From a checkpoint of a small transformer trained on Wikipedia.
Size: 23 layers, width 128, 2 heads of 64, MLP 512 GELU, vocabulary 717, 4.75M parameters.
Architecture: LayerNorm before each block, rotary positions, biases, untied embeddings, attention and MLP in parallel.
Training: a variant of SOAP for these matrices, 5868 steps.
Each number is 128 + 24 x the weight over its row's rms, rounded and kept within 0 to 255. Layers, rows and columns count from 0. Numbers have three digits each. The size before them is the row's rms in percent of the matrix's.

# up: layer 20 MLP up, 512x128, rms 0.379, rows 452-511, columns 0-63
# down: layer 20 MLP down (transposed), 512x128, rms 0.405, rows 452-511, columns 0-63
up452 100:132077122100136142163097129135106132138140091146128125145153095123119077111130160139119144101163133113119128107128117119122151182141120108122163142152112065100119112122098124152151150109078157
down452 099:120116087103111135130133142150129089158130135107108106153116103185117172115131164121108123110102125125114101123143117114167132081128137128144123075130160117106170167133097140098163140111131137
up453 101:157117099109167112127105130109113139101124110101110110078123128150150103123141155122122078142116078127099139091161115166152128134110128083157186153164125160120152122098161129134153129073133102
down453 096:112157166143113142181138103106141111083163097141129139162127146142113138169082070151126111119108131152080153119108132142112135132150144116159126105137150122143124121121103083096165138106133149
up454 116:126161106169138061108133136112111153087083092142120136157150169105125151163122128126115149124145150128082151126126122129175140102153155123145147138100097077101149139112092096142107122129123131
down454 118:115121139131145107087127088118138185144136134164124121145098114127137150162173137140114139095109142109134125086105139126160104098140173092121152129101137118130120109114119108132131146131124104
up455 108:130172141079127039145144138119139134129142140123151140140143171163154092139118113132142109079132128136135133108103139170128124160149129117075124124154152138116093172097137149157098201136142124
down455 093:109140172079096099069148090103132108181147127125125137104110129198103137134106116112160115105126131145126095152155144179123075180174137163123123114132141107086116131130072128073106141157128158
up456 095:103156111139141128135100147134100172125123103141143131143114124113152097148139110110126137138091153131165117093169119157167162126139149103106090170123139111110154106114081131155109118071094149
down456 092:138109127098106107121150188118126133113130080131114094111125112143148142123124139121140122145133174139129160132085127190195095115126092112146151142113125094134133129128142178156122136123107141
up457 101:093138133076141142110110117125137112128106132126129164151154093140175190118101119135112128134123125137139112118132144139128157139116157108120118125156117124087166135149126098167116143132111124
down457 098:156115129141128123149107146113171132122157150118132159088117167127150088118129061106133141125113138139153127118127155132138145140075115108126154112107179125155162117132132065142162080113115151
up458 105:085125127068133143113128132098106139138155146119105135141139105168135092162092134126125156090144136144067133088144116168134134156153111148107062145137096123152066088150129101150130135133122111
down458 107:163137127143123106139120144133103121110121125118130120140159151136124130125127142098145119153100116086135139123148112124140051149137111127100154108142126151160125152128070141161165118090109145
up459 110:079131122149130138062117120150113150117096152138107108114122109128118098113112144120133144111148136165139138137128151117114100132120160140075046163093131123129129125116104112172135127126134147
down459 105:117132120130149144088110122132116124104091147145131124128129144117099124128116160114124153107122113134138122134111145087123094139105144137134061136135093123133112114159135151097100120116161118
up460 092:158141119135166128103081111130100158086128085085142133157133118087153166125101123159090132126141158103139160130137123141199136145123163149147111125132143105134140145136132173123144130157120160
down460 096:136120104140116139150151115129141122155133106117169135160113110130139142148118125081133143124098166108128131122134159143163109109076110124112150115108155162114102141110112166103153105102099147
up461 108:099137112092133124116136141093093105154107147157113145121145159122083129112143094158110110085139123095070103117168102152145156139142124148115107155115185139124158130107120129141184135112089126
down461 104:116125117088138155114128151164178132128152137133149162135145116107108115111150128095111139121134130122097142133081146131100168109137132128128147141116125109167155094089143129094134120124130119
up462 096:102127111162123103123112134098162165116176132118133115133096139101134125081151152119142161133122134122143129122113138150172124130082120162101149162108152122135092127101133129133120113094095145
down462 087:136121168147111086148090148083072162097112147136163119104085141128155141113123122130097115094133130122108100154122139136163145143107125101153114095117121102126136110115136143157114116159117130
up463 104:145123090143125141161104130145125096147145134135113145097109169088165138110124130135126168128145149193144144078140147125125143114132127134122098141092173153097102106134159100099119115185113150
down463 106:137109116098092194147161174130153133062169118153169111118126126122159149133162125120124139115165107128125142094122156139125096109128118111078099093128160093161112176122167123134109126127112144
up464 095:087127075105157137116093135090127128178128117158135139129182132097114208158164104145147154121126122140135123114165064162119099120124132143111147188143127132130104078149126131136150117140115126
down464 099:127103073131153148118129131125139102110128079089130098146135148121127122145159145147157141168148183136143127163122076130139111126126189133127135096148096149115092132116132098166109102163170135
up465 112:137101157174161131107128133150141115167123105129154120148105166103139174145133116121099143084123124136120125116140107120150151133151166115119105195156085130102088147101137110127101108105105119
down465 101:128125095139129129160158096145140145100122132123146139120110106162111122090162136148118078109153114154099106168111154117113147117140082149125103117175164127148115120095129088139148139086141097
up466 091:148132154104148159117099168119155170135154081130119139138115106131139150142111108121181134100126098101134120105135120131142111117135126112100090085106150131050105127128128158163124150149107119
down466 096:119151129101118100130139109160177107150164069108116120086125107133080101114109131138161147112109129149124143097156125138140118046144128151118169130130105154093127106100117129100106143075131125
up467 104:127103127127121145148123131110069172095146151123140115104159123185128096129130097128103160153143141115096140070140135069122128103110141145086112115090121149112160123097190121076158097160146121
down467 094:111104137126160145125181134134101119109160171141142118163112128164156133147125148147110121110168128118082130143153132108156080133119120119108142087109098137089112141100115117130134096130166103
up468 112:116111124113163177114129150074108132141137169100126145147094082158128164139093101147170117146131167099089148127187122114096120106149109139142139121141144110139122156134104114127126147134138139
down468 119:104103118146158138139117150085128108125093154160155167120105110110097114131116177108084118119119129160120171120142096118132200092141118164133130130138184149138122105108119091130160130094142127
up469 102:095106137133102126110075144124079123122114095110142127092146162125081169152127120101107098127097117115098107152130126093113056146082145115141115149157130114117128140164121106140124114110104100
down469 105:079131107101116150155153158107135111160119125106120099147155122132174102125120134125097131140112088128088153160162128095144079091118124140160128106121141177149113126154091154104136094100172120
up470 093:144146171163134147166148121110153147135133145120123092095154120107156110129075152154095070111170131165106149123146108113100122116144146106126098161082129127110102125147155083135164096126140184
down470 097:170120114111137155126098095119107093115122136181110137133111139107120152140084101135090115145167147079120148094116146138103099174098100085120114097124140105117113130142123174130115129101121118
up471 097:114120129117160147112163148126092142133139100157131123139157105135129127140122135146095103162092120102110119120120123128176078098087089154147082122116135168096094106138151066094135121162135106
down471 094:087144161129146153169098118163127140164160177092151121134117105097122127136138140122095133156128179128153160166091098153112102096110089111121129101130121144112128123117128105146102121138154113
up472 105:106132127114105124116106117108155105097164119129158138110137125097118139120124088119175130146099148120145148152108133171109143117122114104128139133138162154109158098115134143161138108112111128
down472 099:150135123140162129140158151095121128114119107108155165140097109131132117080140119121121149148162125129143124121167094090115184116115110143125114127110090188100132124153188152104106152138110079
up473 097:172155097148129119116131177150164133157119094147163134125144137093151152150132163123082124116104104131141167093113127048153118125130132109111110144112110114075122109132112125139146166142110105
down473 106:177098149138125126142155094195166116092121154120099175114166132121130124099128164131095162132158114138119127160111135075148165119149081131091124141148128104088130138165121105127129131113192101
up474 092:135112155129177165150201086121101109133136109137104146150152136111131122170165132127130116156139089114164117175121146095157098142120117194139096137122100136092113114138148130100144134103125149
down474 096:131148115126162097143167150104125068160120167172126170160137150118137098093152093096113125129114140145187138071133165098110157140177151112135101119142130128146127110139123142114172099132113119
up475 098:147117127111106151140145148096183116140126096127160072109126142123088145126097114120083084118162170122106120152181147099109157141169094119094143175152157135105128167116145127111086143105128160
down475 104:110116099111130122111137139117098157158156105150132128150110123144099083114120148166116158109118121154138072094101109135109085128140155114132149110124130062114089155138118132155161135106173115
up476 096:117155148123110133114122164123154127143147092113124095072149161130113178124124088109103132117098158149120098145089147129148116117131141154119138119128177142141143151100056126126151086123147156
down476 098:143117151108099100116083094137136154088131092100167180128112101150128091154120118144106182137153129150125147103114129113126117118167119131142130120159143132074107127116132120116146167124159158
up477 101:113153087107079081178098147108122129099144135141128121126155088133103128128136135127105093092121136108131107101114088108078122151159105159116124138087145163140120111114110094137134131140121132
down477 107:084132130115118106112110087125122146160108141112158137153113153160154188148132162171110076121128123163120102155136126129120133134134118131106144140170131127138161131128154134100093134122119166
up478 094:141140179132120078132104159086106145173103155124135120150164124151117106137149139095088109118122092142108158180168132065111159142110144143138114141112141111167100117134147107091127108087117150
down478 099:133120101132142134200109127117118145130121146099143146129094134135099155119151153100119095139169113142139127143089143123172114194120117106119123172147154163108108144111203166121145121121149130
up479 114:134126127157114120156140086117142121129113166154165155119141095119120136114108130125146136111102122132079117092163132097118172139094139077112101153109087094130156103120154115133090188118152082
down479 121:112113138135129130126130073139161107116108161068143103150121162104159140096149124107184121088116133125130163105114134109137106142132102120135143144126116099122165152115121108133112157144115152
up480 107:148095168104159120116137109120138146111119114122127110111079079157087120135140185097140118154127127140159166126126119103122126140110128153148129107111135100168133124134124118120140143124169116
down480 104:109137126109158143160165135142125136159129095168127129135129093140154110102152149127131102119113103146147130103136170152103136153108107174135152165115092095138158155099097134159143119092162125
up481 098:132147116091124092111141118133099124126165097083124129093124119153116134104108102089112162125102090135122122107137112108162117156162168155142141128117181092111094109119099154133136104134153129
down481 094:142120172125111112123139072117110141106128128137106137158119157128123128128169094145142093137109154111139097115116120123143147145170165107145094091170114126103156153105193134113171098149097126
up482 102:112146136096162076139141113095170132087159113136167126156121144126097144144117096128120155127097106102075120135200155125132096106137112160122099145164125119141142106151154149126119085156105169
down482 092:148126132121096071109142146147129129119155098121111145103124134108146106126161165170142127149114107125153108116103170151097121149119136117132188094128137083156131146153114106152153138108169130
up483 103:122118130127096184148120140144138120092164149087125118133171186129091141077159124112144133108128104089162137111132136101151145117098109123167110138116130108131061140117134136180128125159141150
down483 106:109118124161144112118119088144131139093151201121092136104097089104122102131133110126070119106131133145124131113101119121138154137084144103127129134149100146155123097124111112138114160145137099
up484 101:127104142144087180103088101119102177136130167144120106102139120112126142123164087119119140171137112122125137144138120109095120109128161172138131169101084084143091107125079135118109135133124150
down484 103:158116117098127180129082108131120109119144104107109144124124136128156120135120119096139148141118113160169128105151124160131161129087145177137119139134127104114120130135122115081094065138107110
up485 111:137087119123169137158132145123125101156125096134113150126136116113141144120101111100126134121135121126118139088113137143168149106145149127114107105145143146135155140182060153110111149155065133
down485 119:113086134116185130124153150127123129116136137112136086121130139131167123146114132104115096132110179170147136119130134120158103126154101120111095129139122104150171117160133155143117118151155122
up486 090:117138139113138124169101113111108146099117123116102103128078128119112110183096125118097111094129125109136189104129062176093117110133121123112139131106130110124128121120099149157106162146135103
down486 093:142130146125154122137145179147127135099128120100124112141101126116126095110116127121173129110121138123143153122116145150113097137148151168108158153132114077101178093095163156153101129131139131
up487 094:126118162154159048093137187105116116150166083163127122153133105130151071126092121164087115165087173145116113115136150141125124090117127096138114105114135145149111156164120153116142156124127123
down487 094:161169159127188002169113114125141112096145143115133129154146118124139150124158135127139112115121105120141120143138166146115194121165140124123126135122127115137107134163138104166130109102137119
up488 094:152145097138153135137159111175108156118164111159132144111145150093124127114177112141114125178097115096159159144137125124118095106093118133121098145148171142129140137148158127108136133128107138
down488 096:116174128120149181133132088165125128132120140165135153140127183118183156110123134144050117125124126157142072127111146075117114119119153131156123158138133133099110139155125105181115111141109132
up489 100:161111106114148112121164127156184152142142097114172104104164122143096140116159114163129135114124090120119145144143113124129129139124150067133103123102133131116156121125110159121139165108087120
down489 099:159122098123150153144107163108127094107126126127141160151065110119123119124155110133128092139113157128129175142124143155131117105134165106143101083133133162142112119116148113139143125151116127
up490 097:132117142093152082123111194137135067098135101139148156135138189127133075130113115090104135134137101182104194075117159136093112154122141140150120147102097132157180133129105141127146116136128118
down490 097:105108184094109119115148070151171107136093138160159156108091125145094144136151156090130097095130150122120118109092170165113125138110140136137131157119103105087139132129138108129153130144140119
up491 100:163137146116117179159142170111146101123117105136097122104125111119137145147075068128127131134115116148146146092140074143138120137153135125135125118091141160171144119129092143105099127127121150
down491 093:161103147155117094117136139147101122138138099109159151110117123133124131142081101134089161149111112074141138111107141129117118130108124131161114142136125129092108112136152176107131122141087149
up492 098:108094159189116120127122122149099136142156134119127145116158126082110107098156106123135158175145106107134164121117105113134085123169092129152109083128166165143118119134160090160112119118152146
down492 089:123147143110125116138156094135115148131099166103106125146125102133149130136134137087107155166097146118077117141192141072120113147126149129147091194143129088145144126147102125099106118118157117
up493 109:135137096131162133117143122123140143082104129159112171150175125113147103088104154142173164125162116129084146133139129123141085079129151115166138156139109129074138112098155129126124139130109145
down493 105:137147117111142155119150140135147160118147105098145175121102152151067151160168159123165117126105129152113101130105156163135122107147125144148129098114138106133145151158121121121091057120144143
up494 101:146123145163127115131126106125120172147118111133142129163135149128113125166108125154165097108147124155174081180112137106136119134097121103131081126131131141131138116115134107126103180122121133
down494 104:111130167157100137142129159130084139129121144141151133122135116090103099097129116154109131135186124127091134121106165124091171117132112127119127122113115133139115104142127117146123151158128098
up495 100:163137095137132132130133135096105156149104133101111163145121146111149128155107167127152114168132110140113154158134102136135166138137082097154107111148104134146149107085182143085131158104088083
down495 104:172128126159127105122145143144097143090147100128148125134125122090097121120094102114110141123127119171142147149151113107139162098116152149131130148121116139147142128111120118150131147083128159
up496 103:127089137143145102137096136166163158141127089115152151126142165114103106153163121154135103106134132137146152112142158119108160169133117161152107153078152142131160165149133127102166123117146101
down496 111:128122110076130106158125123129167116097141122134133138104136118103155075161112160102189112104144094104142146139158143120122171113103096160131128129113137137169153156180101181106152121108159166
up497 098:116139175170174115117112094093170082121149136180139134175167097118124154156114161132134125113114101156107134146140098142093121145124167075131136148115126111137127096106133119138099148143114113
down497 107:131122147126127137111120152108141145089130096138137084126119116134137121136164155112097160135148140114152142103152105101182118155162163137115144094101115130154132133156153126148131109137129149
up498 103:187104111147134098136091136140126078103176134157135154124135192102078101152127120138130131124116116158087136146180153153134131089114145131144139136138105095145103111143167092110134116138161119
down498 100:177090106133115145092119163113127141066121154114074155115089110132103099130132140113123116134150128111115131117126147120140178153163143086132146146115125112120130101071104155111120119172118141
up499 095:125148113104101164157027158090134119107132133139113166137133108096123126102102122148163151130138125125140142105158124138140137105123125111155174113143161143151133133133101127124105104166145141
down499 095:119132076150130118129126153117136107112124119135159129098131074111126125106123139151114127107152114130146139137150157147096150123122153149160097089144114104140055134133126091121146106110087114
up500 107:128145115152139161129141206169121123147149153112158135155121128126170125107132128170131157088155143083103161177140139115137100112122103142100076101160088152105103100096144112134123123109136141
down500 100:167138147076132156109114157127135124153132087139189133091121140125125137096151115134109092184117133161091124147116146105132122158147133154111138146098166185146170106126145146129139089148154115
up501 103:139139118138126105135120177114149191143131122142124055102118094127112173114130154115139144118125123146162092122132107125163137130130178144143132114111137145120145141115115116137115134107126119
down501 102:143112151126134120139077147147131122104135108126087134134126128116119202107126133120112109127116119105133105113136103151130136118158129082118129143126132156165120131033110115151172140133129118
up502 098:139138106144136156088117154144180171118154129102134135148166118090107113142179104170100108122135162097116161069124096098131083095150140117141119141131096125117096105114128137145113090128128137
down502 098:107078151095141110140107147127111114124123156128144081152095142129166095090138084109113110154114092080105157140083148061091126133070164149146132151117116139139159147162134136107125118120122132
up503 095:147082125134099121117133113118112137162126077138100159154131160129104091107118121128147161099145160111120099153095153115142164097103127095149101100139129136135127116115160144077176137171093148
down503 094:124141113151120098159131126098177095131167121098131135126147121123083119076189155150131132106156129141120210105127143124121116161138173124121107141105128110166094129135123111154136139161112171
up504 105:147117113138173127102105189133170096114118118112141120141120132085115138158117122114119088162125125124153108109129117105166107154128154127141126137124158162107113138130147153192206167118164142
down504 106:099140185136118184125122142132149085125120115143115140183131150063108154073131127107113157150121120119111155170124138127111119148108080120138140138136154147131114169182134110091132115137151087
up505 103:106096123128165140162136102107105151102142126188132123102140167157140113135098084122124091108130167129136146082132139149102158097139095136108127137103110143104132166090131138101151118149105126
down505 107:146120140139143123139117147119136132123101098107099158153149171110147095105128116185108146142130137119123118151139104097096153120105122125148055130099132127116123054123108113138123186170152094
up506 110:138117137141120123166070146129098133088144090133109175155169155109100115107124170117115153152142117146124113133150128058114157161109102131152088093130123116156158145120126133163103143091159105
down506 107:146150123144123137138110137121112136139102133158120193137164119123113148119107115106144125149102122137131133086141132097148139137148090118114127095135111137133129091107124121100106122112115138
up507 109:123127155123166156123116134147147118117114116142106141119094116081138166160129176102103138121145130121141114118106144149100094115167117150146156169135150153116169076136112120099120147119154075
down507 107:112116116165118141093152147142158109134120126100152082129148116077156167126170122156095107126107136111086153094152103130129162124153114109119137076161104115130136133182162133121150124152123114
up508 097:108130109105147080098148131113141125118170150103157116118148152123135098146124122119162142106106118138083164127126117142135160113157145132106137102168141153127126107100111164162138119106123096
down508 102:130142121100111130171101125136142150149177111152111111131068098110108136116102123155109130132154049186163152088124102129082105108143155093145132112117148161079104143146117153149134131142115129
up509 092:084129129163102119094136145103118149113134124102153114137170138097115138110121131126130138149167112088110122161140136148137041175151114127136108121097161172128119105123120134120140131114085138
down509 086:124125079160133142145143100149136098124129166105131105140139147160129103117109139130154124115176073134093135129158128165101089138114069149111100108106126096102114125094102140142127127158122127
up510 092:120119108135130130146107108133135123196118115166148153107118111151081151150119115133144114133165098097145136136148086132174090111160135113116072081137128126095086139136139173088078109117107163
down510 090:155126145127139154143118113166179122158139126147094160114074118120106125087116116145128132130169119106059139146096126147112100136097177143104140072138105142105139091123148145156114122123130135
up511 109:116110101139138139125132138128142124123104066146146097174131156142154071119121120175146144143138142139144126135153121108125145158137152132136092125115147091157161110103121153112146111145134178
down511 097:173111134137071123135140122092135122145149130136128135116148094088087188176117109170158142113120121124180134131106155165110129116140128121137117147127128123102147120186137121142120200119148134